config.yaml
intermediate_size: 448
qk_norm: true
extras: ["paired heads", "gated attention", "norms scaled by depth", "capped logits"]
Each number is 128 + 32 x the weight over the matrix's rms, rounded and kept within 0 to 255. Layers, rows and columns count from 0. Numbers have three digits each.

# layer 6 MLP down (transposed), 448x128, rms 0.0704, rows 399-447, columns 0-63
119103161111156155153087063070117168135143090122107125111080143125157111148142063208183125041111115203127134169147131119173105072109140126131086125149140119107097145127134103106168140113132084
143112086097152141213105121136100120079149088123190088152078125107126134093124132146133144038161117118148075104156071168144120119150084099137184190116119108130098114125106194117149122157204146
071112149151183147152187089191098165096146139199141137126097098131120116120153142179105134141109103089104088155145123131166135078124142126050089091164120122147127130169123133109092162096153143
131140139138165157121097146105133082170129158154145131119113062101202110131085156114168126150145107125189135110156115147145098158136141163125115142131077167135167122171142149158117135135132131
097080158111104112153118114136115127141138165118113120163154176091146158111135168164160105130184154144128096092055126115141150123132124127123098199123141111156139138173158146133124145131134074
077186135181120144102145091138135169103145099093135179177160135118164165113120153121161119170124184165104080116157076154123124123145137088131099069117142123163155146139112111163095109091048113
134102081158148038085164121143121070156155107111110136071124134159104140135105087151122090157175140092107146168102117145184121119206104156131191170123179109125165163067145103165110104121068110
128107171131146122123120122114167155106123168109114096120116083143155115140154100168102155071125139084187108150109115124167089153115141147164102143125038139114142123159079146066164167119135121
138168140135179132123142093100142158135099101106109150093130099147184157153123100128160122121131119152104160178132136167113152144105127101113120129148151083100152117124144146161071173119112138
108105103126136155169086151134170138126118161126126192137177166090121176116090115119095108046088112134126154119027159091154120087079151114146071096109156158146071107138140113066096118111160130
173106151152146102165117132164126093147101146087107140151105129112100083123109120081098140102111087123067135107105087156141144099087121174127135109129158146066177082136184071153088081140172126
169091170067214121165103044126174148125120135088139142144178116158114098164107075113109102150173135111157173121070088131134143120084140112178111110143148127094166104144109090159124153086117137
176067121096081119172130154110101158183087094154119038156107155126140091156125118142135121105179165145142099122144109102147205142142157144168177193118188134177177084160116139110092080144127184
107126090103138184129095159124161119125096139153163060163115100128194145097055143167242176161128124162119126138101158113118131133165139137127176170101153087056099127162126146118152153122142162
167152142131155141172144171130162149164072131163106147124081134140137131123108121098150109086126101116131106157139104146124131119121129110151164091131107169133140099110161119142117066130147133
143101129104171135118090152091156123140116135107082169116069183099116102207125104089119119125119131164131119169099108107132156109114123148117140074098117166079137092132130122148182135102125097
188152128080126186143125144154106159062169072165135161181218121086141126123152051151093106108122091141157079135122134116164133066095079135143091115104182107103158075152110095123168161116126183
103118146148193111107138031110065129142079127095138153061116111138118071150146156106157148142128145108137110162092121134077085142107117144129081065216143076101088111164084153119158210102071125
121154175140182082179154124127145141122185131106111083084093194109126078085086076148072100128115159129105095088090136188150147134129109084109136139214135140088126084121178108152137163167105079
056100121100117112144144089144094127182086206095111124141123163100150155062129127123159121100121167138114124204113156198117108133083110136112066113188156121141101140169074176073135117078142160
153067082121107097180178163122144166106137130158086037178122129177127109121114114093142145085096171167097123137120136201128135124111138154139174107160086130156077083154214158131133115089098104
146112155117098128111078118150143100164117128081166077142113171103130126085059197122101144173142113116162126147104145137111110110189107112099105200131081161099217140141134076125078110151090133
080178114153094151148147166139160135160117091201125137089075116121115180148128172072124116067076147069091101192110129169101146128117122118155123086102171163119109123076146213122107109129148096
141187084092102104135107140154152113165139108114100150111109094128140153103135091105116166114118106153158112114101083086118102170150075184124140127136133075081156092181118158188100105174160116
122135071097128137135155141179153107116126205109135090105187194177158141127133098162192151086136128155157109190192121098142084099153144098132058149102165099154159168095159141078120123142111174
149112161155103163108172128128116127142079117076139179090067097174118090134136064116152146115173153106121124154136088162144096099143169158100105179144104089174101116146107129168165157084130118
201124115177116172146151189173127178087093149085182105134120144174146094092074049100123105193072162121121084161179124188139095103109169141166155117121104125178145099153086111146174145128112109
154126128130151044138151118116132094103107158197164140138159158165092150148134097124111143153149091164135082149188126130112186057098133135102118222080181117103148143081080091075129119126132163
144155134069147172063097086131108042144095128146171139167121147147166135149147102182098099085132104050101102114143091097174136137126108129165112121106106135110132191145151137103153128129122180
088126051061108079079128114161130135161179067120126166112089127089138183203156172073097137101102150123133125178118133144088130124112076141105126120100057094175130135121161110076114165162123186
143137068180145171095171131118156119084092119101089097082123148148115141083098120103150168200162133148127126097124122158156034144089136127097127129061149092116080039128123099088124183146088166
067115118123160106167121157089204146064132144135120107097097136173145079098089128161145104107141134120149107182120130103138069105101148062167144109130153144076167197100153143147094111191138168
141083209092139192112133123129150137137123171070176132110064157116102133097149128131163162118129152185115140131122128158077126169129160114155141175144072093123123120194132148134135116125119094
146128107149174116161144127106111174108109149100115101109144138133133125155137167094139157142146059106199116124143153119120101129161161120093160117110138123155169103125131157161118138161141129
060108175053103075102072076149142121138141143097106181125113164167089155139152097127123199127167155138118131162125134140163117129095150066129191149104095145155187112158160175109070081095148167
163156064162071166102115123094126117118140108113133137102054130089093126120108113125134119135042169135076096114122110086155183096113110148124159191098194096155116090093125104167129183095105121
166185184168125103152185162076151127133104164089110104117103097081129127159144165099115151171081140112136121116129148110115118160125140131132113075158132082110100113154091152168045162125127115
122112131187160092132091094153109113118161104188111160085105208140091092110111106116129152118061122109111152087132161128172060076149150105086118107110179132123181169137132146125075122106124113
115148129120145158110101149082120121118089076178097164101121166043134067122119115194191098110175124125165138160178167158075154112143094131128099131074114173107163143097107155100140105090126116
130202168167111092112155103148165095126137140104094119145085160135154074106111144145132128097164155107215152110121150154132164126022092136091129145142095222159100126141124150147104127097113082
113153139169077162085136132117161151134152189164117153071153189111132157114150114121095114093119188155107145090117169064122201111157169167137129102092157146181091144124178145163149156145105090
109153138127153090188093150200135188122158113152151120152175123112113124188153138076155176138158069140216130155113128133119105180109114123168188130103053110157136124113124117124099060114112149
061147100128123124064090103174086158081169101103143147145137129123079132189183132106138100125145104141043174113130148132120161134112113115096111190124104146161106035106163069046099150076113115
090094083106079147138151103098188081129098140117146063206123137147133139071119147142164100138161146133104118115097151158095112130102088154153087098108159146088168138161134126141100147181155186
068093102054187185129105138137098122127137137138127127106122121150155149157128091122112062169131138161112124177146142183135094118115142169109114158160092117211134116155100169106087151131164137
108094131174099131158155042064121141138081162124145143149157162128158143152116122123199124052145097078152156160124137124101122094163157178133142102144137127111134184135062116171114130120132120
132154127169111108115116178125130170145136122160121109130087147102082160091151118125138052137090081130144161077135094109193126124168132141148151160140109147192130145137157044170131125157118122
163111161122135191122178177084139125162205105108134114092076187102137138147128114128105098157113097138089171096113166089163169106126105121105168160117175143116114100136103138179078098109074145
075116145095109141139114141128094107116177077097101146098134128121117139127198211066085128174064123093050202086122143098105130091119105139140120149125122152131101095107159079111122080103148146
# layer 6 MLP up, 448x128, rms 0.101, rows 400-447, columns 0-63
147125092104127157194123132152169093132151131207153106158065131173174129139098030195123119137137153092160073128129142117112151129150115096089167175156090142132092162179130172089116184130105162
105113095158123123163160155079128130156096132134070164153120136137131132134082114146110180137148119167180150144136156148122080152156085098105159207143123153163105118118163122091123106089136139
148085104069159047104100094135137157136162144096123125146124133128136129146156040126043114093176103128092130119106137107124084101149128104111079093093124062122070161152077161140131129114189110
165145112086115081150147111150145128100171122135108137151162147144119088113116088151125120118165097209130132123150154064118138154160128107181087121183122129154159104125106122121088163147178125
103170132172107102121134159102163164161110131098086132107102158155178086147157118160148158080118104069114098138122131155134149121068161139120160119204121136169106181093133196104075183089145091
104162160171105121136074124163140165139093153146075143128143060031164158151178195136201138056128159114169133111114110189126034146079116097051123157107073118116107186129124076087183109097108166
156131085104098176079138158115139090137140111081110115126146170101122067109165113141085177140172124149086136161096082078119109132047105095132074183131140134128097079125110119115164128132163158
180141130094162132187105152155124115133136155148107137129097156163144148082106120116054074107113072125126117129153094054064121093119101122150157136123137119126108142116100115113153115095141128
126132140123132127087165154138187095117099117122092117144164179078169152152105107152094186078122172124133186151094130105112077122149154188150147118150122124147091067135167154067117080130124112
145130130127179128124159090102129162108054149170198076151164071112144157211160138151142125139141098121143083134148170129115152123147146107125143163107109101138118139147087128148120078163129125
082081123079100131184143084123114093133107074138158155182097141107113105160158121114050125097148137150107081174165056090025070142160123141127098130115130152166073142171089176135180149076136157
144130111117146131168106176155208121097172133089151081052124168189070100119083152119155095087101103126213097155152141168138133128168171179142103143135130159124126099129144049103155115017099109
163162165122097081159153193146127050151087086126134148111103175136140101147064156161187081098162163099166125159188131134076090091143121130151142122108185157134141109098128141153144172123044196
194158134152094142135136129127159113184125092128164115167106185125125075067116129098120148148134116090122158139156122111169107138144199119124140124109172157098109124115161125131118098092143144
104115076129166098096163154086100134103138162100169089154206066178171161063156118106159180114169145131129129143129150104125125105115090148136118150123133099124126153188141130102141063120053182
132139118128184083181112104187127114141110173128119103177075119105084119169130127136109240146156103151079140081060123103131120111057165070063139175130067143141147053098194158082155125144155138
152144153161151134123133100075096078093145108178103141166095094141132142147070193211119096133115146107184136160115113123086066118127166122123131084119114082129062094182135049136203144139111109
184160100129122095156149122168134100155151148125160124167147167184152157124122130167150213141132127154117152147083130165171097139155157103090124100168104141207179113100120139091097113125050191
162132126152146106070126140067120133120130076129135141154120101195105141211137127103109127162132091109094137107115173113166138109121125032151130131091072126108072179145178120194127132160168143
122137162144133085051074081116139085157090169088181155068155095125112107143137166115156186127173049108155107125148096108180084194141138129141130128100144081118177099139111083128170117077130138
118123140115092071138096157160175125066148144119133095122094092178100162067096107130154112137112152142079144220102195194132144084117166134132114101128137094148114145112130093159135070166187133
143150094099071165070104150092167096137117127123119156081157124111117138104132136129092129111142162112126138117098127142141160124123179163141104144130140109166096131074192125093081071084178123
124098112158122155179175181152155131111095141138151121153173167188112175124155098120100124148128122192133095154189145162160097156108150068125112134128111109144100168106066133111096087133144134
092130140098125125126101085185116126151143118171135114159167150127123092104122091061084104104102135160092107119099153114202132091157106117129103151140063159114101091198119068121163117065162102
123145161097158087104158163114133116168101109144115139111124082129156126179146088098132154119109121184161080131164097167158162145191157131148177071163059132170128169157092116099134106137160129
081166190067159168123135075147119118178085140135138105108109111177152140157128089199138160138113141151116093100099142111137165177143047146159129118061093134085073119099136126097156134120195185
142145113102143061130141119136087139133134095121092065159146163081113162092070179126090071096102109105064128105115034137121077121114157154136105036169128110109115116112127159130151126116154139
159134139128172103187175149136106151175141093115115180106138147101184116142088168131120169154092129156176148139125108079134110115175138141126191077154177094119151131099126140114125093117126164
155105099203094091073111099173093105131150114134162149112130165139150156171098136090136110094155148147077108102145072091131136115097105147134168101157093139126084052111177115107122172131121145
094126164128142113113119145103155141146038130080147106126165085116147157079065168197105148150127093193182188148140132163157081118090084129153134177163168112099203160134190217034183177182142188
120159157147098160125149175183151187168145145111103131124183119152131092139159133109186136140115157118104132134139089124132163094205136133110129184182125146103146109144163142162082133121140163
185148150138165116162132111124139110149186177108150147133094125130194145148069120067124080091175151153177106132131136110145127155146118093190164099155092149114155184184109096197111110107169131
177109153148147132102177145115110129143124128178088159122110168110151109102132066141145135173130149068175146122176164165109082117144085121082099113143136103200139175098125116164128144082125131
120107123172099127181142110136114187090130111143075103135136171151138070154115110146120120152133141150192097145144136105087119133153107129148139093135112092144142102139129156147134147105108093
108165133115162100146117173157128155129104101090132136180150136166124124128133125115152168102208072160153117144145134141110114108169153115193147115131122120162121118172150128054144134168140174
185171071138201117123085121167118090092160104161065122108119131125104146058120162122110110158121132103143146122127134194136136098150080124152163128119156043139129128127110125159122110088134131
112110103130035186107173078141090129134110119118146092069156134142109205093185084147177134111138127107177070166070143147055138163132172115131142124097128142115166155111123131124122066084112119
149113103081069206111148165154150138103098135144106181135163135074135066133104106196155164119166178057153107151171144116123110132148111122169113129215139127107145047079108179121177069116157182
151116141108116098146100135117088184171123131143099158091170104102100121118110111131078101142122109132177113172142057118092100181200125087129106095086138106085122152125128120150109120124161141
101108135091180121154078174146142152105138131107086127156124104167074114152177150128123124102164123093094117160116136160108097134148168165164199084161110147118107172141200147171182187153166172
158181160086123118177129177163120115145141141124067171140081128130123128139145144100102094178098116155166159185131100092047181093147076142139149182119190139140189194109107180122173126073082126
138184069140126185083094131081159136162158122040159110113087159155180116107038153099102094125119127160119142120176129082142106057203112076172167102152124128091190111214170150115197061151181070
177120155133162171082095143156114167087082173147087105107162111106151152113110140140210135069091172134137075128112149148115184115159168110127173138086105104101141098151097037093142115056108117
150111142136170172125160194126093132119145171182095104159143164118142148100110162167112136083079133084132125102117113118137150109130111155063061125154127125229130153122118110153089145047122149
108125139138166115124173132053118123156064084125147140162108098110100097130108212165098151137137137131123142129141070135153129109152132133094120095128089154215132159121193113078124087134168176
211159100143175081175129103146106097134119122185102132084155126107079169150111102125135117120110140132098083170132114126105139143187140129099147158142100111119125184113113148096127120085075155
218117099105118132109110102116102098186158186136152150106093092070118123144147065104187140154102150120108080067150102093169137130132127093089057129068061119111126171088145146125090141141116135
152134129151122098169097163161133145075079145166081195171099134088109090136094119181142090148142135117135080187148168171091113120159106160087165139129198105146120071111182116128160186101132125